python train.py --d_mlp=576 --warmup_steps=200 --doc_mask=false
Each number is 50 + 12 x the weight over its row's rms, rounded and kept within 0 to 99. Layers, rows and columns count from 0. The size before them is the row's rms in percent of the matrix's.

# q: layer 2 attention query, 128x96, rms 0.185, rows 49-59,112-122, columns 0-95
# k: layer 2 attention key, 64x96, rms 0.18, rows 48-58, columns 0-95
q112 085:38 62 49 66 64 52 41 47 33 57 61 59 59 33 57 73 51 36 41 55 53 52 49 42 33 59 50 33 44 46 58 50 51 72 40 20 64 52 44 45 42 40 52 49 49 64 37 74 45 75 47 35 50 64 38 32 54 51 39 56 42 60 48 47 62 31 73 76 54 56 50 40 71 51 50 44 56 76 49 50 62 64 37 55 49 34 48 62 68 67 27 57 61 41 47 41
k48 098:62 75 56 57 23 57 40 32 51 35 49 24 73 69 67 60 43 57 43 40 49 28 46 43 57 50 60 69 31 36 45 52 44 33 46 54 63 49 47 47 38 53 29 63 46 29 41 70 55 13 46 61 48 42 51 42 49 41 48 59 29 50 66 40 54 62 67 70 36 57 42 63 46 39 52 49 52 44 47 62 48 31 49 34 49 51 47 57 61 44 45 49 57 45 55 63
q49 110:45 58 44 30 58 62 66 32 50 45 67 40 38 57 53 29 42 63 55 45 35 61 33 33 58 62 32 52 43 54 61 44 45 63 57 72 49 55 50 55 46 71 53 50 54 34 35 44 69 44 34 50 49 44 69 54 41 49 55 64 35 66 77 51 30 67 57 51 59 33 66 54 31 67 42 51 75 58 61 53 54 38 54 44 43 34 16 61 44 59 53 45 46 59 50 63
q113 099:53 57 65 43 59 51 39 63 31 55 65 71 59 48 51 64 44 37 33 51 59 53 59 45 43 63 47 49 54 63 68 60 38 59 49 74 59 53 42 52 48 39 48 51 41 41 52 47 41 43 58 61 64 67 41 37 28 56 53 59 51 50 50 48 35 43 44 34 58 55 83 97 61 36 55 64 56 55 16 33 49 48 52 35 51 43 58 52 39 41 35 47 55 65 58 60
k49 097:65 48 48 50 28 87 76 56 54 42 42 70 64 32 54 60 56 40 42 36 43 54 64 60 44 29 61 60 70 72 55 49 41 49 47 36 44 49 58 43 51 58 45 28 49 55 67 58 35 43 57 36 65 51 65 55 49 56 54 67 51 58 37 50 51 63 69 52 50 37 62 54 61 56 49 47 52 44 50 54 40 35 56 27 34 26 43 61 59 55 46 43 63 47 19 67
q50 108:27 59 56 54 68 83 65 36 37 55 47 74 54 43 44 63 46 43 52 34 61 57 49 31 54 44 60 59 34 59 38 59 53 30 51 62 48 65 46 48 44 42 72 31 42 43 52 33 61 50 61 43 41 26 44 36 36 26 58 75 46 46 40 48 47 63 50 54 70 56 57 55 48 63 54 52 51 25 57 79 50 59 56 51 62 37 57 51 60 51 51 66 59 36 43 35
q114 107:70 38 43 63 49 52 19 35 59 54 41 39 45 50 44 54 38 56 61 46 39 48 36 50 39 73 39 48 49 48 73 41 58 41 70 45 37 46 46 73 53 52 54 44 51 55 54 42 63 36 68 23 43 42 55 57 41 24 40 26 57 40 42 43 38 66 45 48 64 52 58 62 50 44 51 33 69 47 73 54 62 57 55 54 43 34 51 82 36 50 42 56 58 51 72 65
k50 102:35 70 32 60 53 59 61 52 39 37 30 55 55 58 51 55 70 41 51 49 54 49 45 43 63 56 63 52 36 55 67 58 40 63 68 47 41 52 35 40 54 27 46 39 63 63 46 63 59 43 58 44 38 51 39 73 34 37 46 44 64 71 43 58 64 31 53 42 49 31 82 62 56 40 50 45 41 70 75 42 55 47 48 27 60 57 42 69 44 43 57 35 49 70 63 38
q51 110:55 35 52 61 56 40 63 55 62 49 54 53 57 54 48 52 64 51 53 03 52 31 39 54 44 46 38 40 66 35 40 45 53 64 41 25 61 56 60 45 45 60 41 47 73 31 52 50 61 46 67 49 50 59 66 35 56 55 67 39 35 61 52 29 35 44 66 59 56 55 45 27 48 37 60 56 70 47 69 56 33 44 37 30 51 56 41 24 34 48 55 60 38 52 53 40
q115 100:61 70 64 22 39 51 58 38 40 68 49 57 56 69 40 45 56 45 51 52 66 50 85 37 43 43 42 26 71 32 48 65 42 37 64 47 38 53 45 43 42 28 44 55 43 24 27 40 52 41 56 47 37 50 35 63 50 50 51 46 35 55 51 52 36 41 60 49 50 50 38 59 42 30 68 39 42 60 47 43 58 56 56 38 54 72 30 51 64 30 45 62 40 36 51 48
k51 101:54 68 40 35 48 40 44 50 55 55 52 48 45 64 43 74 41 36 39 66 61 78 52 29 63 42 48 55 69 46 49 64 63 30 65 47 37 45 56 55 25 67 26 81 41 51 56 53 56 33 51 23 54 42 59 61 65 48 52 58 69 44 48 50 51 44 41 69 56 35 43 46 53 45 53 53 63 59 48 54 44 45 66 32 30 35 42 42 59 57 32 57 46 42 36 65
q52 100:53 37 31 58 86 58 57 39 57 51 50 36 48 51 51 67 48 43 37 41 52 52 32 27 64 48 45 57 57 56 50 32 45 53 56 39 42 29 61 60 41 46 44 67 49 51 49 48 60 46 40 48 64 34 60 34 49 53 42 56 71 42 46 59 60 78 31 48 27 43 41 45 61 43 23 48 70 39 50 48 51 27 50 19 63 55 68 45 34 56 55 35 38 62 48 44
q116 087:41 68 50 50 54 58 31 70 68 32 57 59 42 62 43 49 60 59 41 42 32 40 43 61 47 51 50 51 50 48 41 60 46 49 36 76 58 53 19 57 31 59 50 62 56 46 39 35 42 59 46 26 39 40 30 65 50 33 82 48 55 36 67 59 52 61 47 31 62 62 47 62 27 71 55 46 38 49 44 42 46 33 58 45 56 51 38 61 45 67 40 42 64 55 66 42
k52 096:30 57 47 65 65 48 44 50 67 66 39 53 38 49 58 40 59 79 41 43 27 71 48 57 41 50 59 48 62 59 35 54 43 42 49 51 42 52 58 91 49 41 54 36 38 51 46 55 53 70 44 30 57 51 50 45 49 43 71 46 65 45 23 48 44 32 62 51 56 65 59 42 56 51 58 36 57 47 67 54 27 42 34 50 51 41 56 75 68 71 38 36 53 49 60 53
q53 110:47 37 41 53 57 73 43 44 67 65 43 42 77 37 45 48 61 56 56 37 53 46 52 53 36 82 48 54 38 54 62 17 49 43 79 49 60 65 45 38 39 50 42 48 47 52 58 39 67 56 43 46 56 55 68 48 66 41 68 59 65 56 55 23 47 47 42 60 47 53 46 47 42 72 65 62 24 43 50 50 34 65 53 58 29 48 52 61 56 34 51 27 41 51 39 55
q117 091:39 42 55 50 52 37 40 46 68 50 54 39 41 30 59 46 57 48 45 48 70 42 38 65 55 43 49 56 48 55 45 55 43 47 60 77 53 48 42 55 30 32 58 35 52 68 45 42 46 62 58 50 67 79 31 82 60 45 66 52 65 53 55 55 64 66 59 57 44 56 45 59 60 58 61 31 46 20 41 45 51 49 64 49 59 33 86 60 60 44 49 48 42 51 30 31
k53 103:25 42 56 76 47 44 54 46 45 61 49 54 58 30 66 64 57 43 33 48 54 44 25 60 53 47 55 61 31 52 67 48 59 57 43 48 66 38 59 58 55 43 56 48 50 79 59 41 56 51 39 52 42 48 38 54 56 41 59 51 66 40 48 60 63 41 57 37 83 65 41 47 43 75 46 42 38 52 51 54 49 47 44 64 44 63 85 56 62 52 51 71 26 58 27 41
q54 106:43 43 34 56 55 49 41 56 35 50 38 39 52 30 50 45 52 45 36 54 77 78 47 45 45 45 50 77 47 64 35 44 55 59 62 45 62 40 50 47 74 45 67 15 55 53 74 60 20 43 67 76 30 58 33 34 50 63 48 56 45 44 56 55 34 37 56 49 58 65 53 66 46 66 52 68 42 54 53 44 37 55 53 54 60 40 45 57 37 47 44 55 35 43 54 41
q118 099:51 39 33 53 49 50 36 65 59 35 55 29 58 39 54 63 51 43 44 53 53 49 38 46 41 36 45 53 53 40 39 52 61 50 86 57 42 60 46 45 44 60 44 46 41 52 67 62 44 26 33 72 36 59 28 63 49 49 50 61 56 41 27 64 50 11 32 44 43 60 40 69 39 48 49 37 37 41 60 37 64 46 51 43 33 42 55 60 50 50 54 50 79 58 49 31
k54 093:78 61 37 45 56 64 58 44 21 45 50 57 63 44 40 52 50 48 57 52 32 61 54 46 31 42 41 39 33 65 36 40 47 58 78 40 63 53 59 40 40 60 42 48 57 57 85 47 67 50 36 61 53 52 53 41 46 45 56 39 68 37 42 66 69 50 67 45 42 63 60 63 38 37 43 38 39 63 24 27 62 43 52 60 61 49 52 56 37 46 68 45 54 60 61 40
q55 112:46 69 42 51 47 46 75 44 68 33 38 39 38 47 62 52 58 48 49 39 38 49 56 76 65 55 62 41 58 35 53 48 57 52 23 61 44 38 39 33 44 52 56 66 44 74 46 43 58 37 40 50 23 48 53 55 51 47 44 54 52 52 49 35 55 44 75 50 53 65 42 19 73 52 61 46 65 49 32 31 23 42 68 50 45 56 65 65 48 67 49 62 41 63 47 47
q119 104:56 55 61 53 38 70 28 53 39 50 47 56 50 54 36 46 68 52 29 53 74 43 50 42 58 52 49 55 46 48 42 50 54 51 49 57 60 46 52 52 54 35 64 18 57 68 61 61 41 52 46 52 59 68 62 43 35 57 52 72 63 17 64 50 50 68 39 48 65 70 56 51 64 37 42 31 60 74 39 41 55 41 68 37 29 34 59 51 66 65 58 61 72 39 54 49
k55 100:60 57 63 58 41 51 67 50 61 30 66 53 44 47 49 31 54 44 49 77 51 74 52 72 49 64 50 56 59 31 58 60 54 37 36 84 47 32 32 35 59 44 53 49 65 50 61 54 65 43 54 24 57 52 32 63 46 49 63 56 42 21 46 49 58 36 41 47 44 53 48 30 52 45 40 65 61 46 37 45 54 64 58 52 56 47 76 38 37 66 57 53 46 27 44 49
q56 112:29 45 63 63 55 26 41 34 64 54 65 39 37 65 43 46 63 56 35 52 51 74 49 55 53 55 61 57 45 60 31 45 49 54 53 45 69 71 45 44 47 41 50 52 56 49 55 67 49 57 50 51 35 53 41 68 35 40 64 45 62 59 49 38 26 49 53 41 36 42 28 44 48 59 55 57 53 09 54 45 59 51 78 40 29 56 66 49 61 38 63 33 34 40 47 61
q120 094:35 46 41 47 36 51 59 35 58 69 61 68 69 58 36 37 70 47 48 32 37 48 59 33 60 64 78 69 49 41 50 62 41 35 61 45 61 59 38 45 52 73 63 45 56 70 55 51 43 69 46 67 30 54 33 77 51 53 65 55 58 43 63 60 49 66 42 67 55 60 48 52 64 31 57 44 46 56 72 47 64 75 44 46 33 34 48 47 53 40 42 41 44 49 47 43
k56 108:48 50 60 15 46 54 64 38 64 62 48 45 46 53 46 68 46 45 44 55 43 60 38 31 83 59 46 82 46 61 25 31 75 34 40 47 39 70 57 41 65 60 48 39 48 55 60 55 51 44 62 49 58 51 29 63 37 59 40 59 55 38 51 53 48 39 47 44 49 66 40 55 76 41 54 47 49 62 63 36 61 38 49 46 45 64 57 38 26 59 41 50 39 40 38 46
q57 098:72 37 42 58 58 44 49 54 60 56 35 47 70 68 61 38 44 44 75 68 30 41 27 43 32 42 28 73 39 54 53 50 44 61 60 79 69 50 31 40 38 51 51 49 43 46 68 50 60 52 62 36 48 51 70 62 47 48 38 57 23 32 60 34 59 47 62 48 45 30 48 37 61 41 31 37 61 42 63 50 42 50 39 47 62 44 45 40 53 58 32 59 50 54 51 47
q121 091:47 41 37 22 45 64 41 48 51 36 51 45 47 38 53 48 32 75 29 47 48 49 54 55 38 49 58 55 34 61 68 22 53 43 45 75 44 34 39 44 46 58 62 46 60 46 51 64 56 36 49 65 56 38 48 38 36 27 54 67 64 49 60 41 44 67 70 56 62 39 38 62 52 53 43 78 38 61 44 56 62 45 60 49 52 72 39 29 55 52 65 45 60 22 44 52
k57 089:33 35 52 40 56 50 36 33 42 37 60 66 40 37 57 61 65 44 33 46 30 55 49 66 56 42 55 40 39 52 42 41 38 37 41 61 33 52 33 52 63 45 59 47 42 51 26 57 45 54 33 53 60 54 70 44 71 40 43 70 34 49 41 57 54 77 68 40 52 31 27 36 55 69 73 53 71 49 52 43 47 33 52 59 57 42 52 66 68 35 61 49 57 52 51 28
q58 116:54 48 61 49 39 52 42 71 38 42 60 23 58 56 47 44 60 33 49 64 52 35 37 43 71 62 66 62 40 56 65 44 51 54 54 56 35 72 62 28 45 41 35 03 45 61 74 56 46 47 49 66 34 55 51 54 35 52 62 45 57 61 45 43 42 58 33 54 48 44 42 61 55 51 54 68 55 49 63 57 42 72 45 50 40 52 43 26 61 40 66 30 53 41 51 51
q122 084:60 52 55 64 39 41 33 60 57 65 67 43 47 54 54 39 54 56 69 60 41 40 46 55 55 64 32 64 46 50 72 39 81 26 37 49 55 37 51 37 59 53 45 66 63 66 51 47 50 38 33 61 44 61 43 64 44 65 50 61 54 46 42 22 57 51 21 30 69 46 49 46 51 47 71 52 64 55 59 35 65 64 62 61 47 48 70 53 57 49 71 47 51 31 35 43
k58 099:67 34 39 40 49 50 79 55 38 51 43 55 59 35 48 62 37 54 62 60 54 52 47 42 65 58 43 63 21 69 51 30 42 41 59 34 46 34 63 32 54 49 25 34 47 43 45 57 65 51 53 39 37 68 29 63 41 44 14 53 41 55 49 40 38 60 41 49 62 60 43 60 41 43 74 48 49 66 60 49 67 51 52 41 38 53 42 39 34 63 61 62 39 50 53 32
q59 115:61 43 33 35 57 51 38 40 69 48 50 45 62 35 53 69 23 71 68 55 65 46 41 46 34 37 30 57 36 43 73 54 71 78 50 36 42 58 54 76 49 41 57 57 43 47 30 56 37 57 65 35 57 47 37 38 39 46 55 52 60 60 63 60 58 48 38 56 64 59 45 50 61 58 48 63 56 61 41 52 39 62 72 48 55 66 64 61 60 51 35 42 53 47 67 69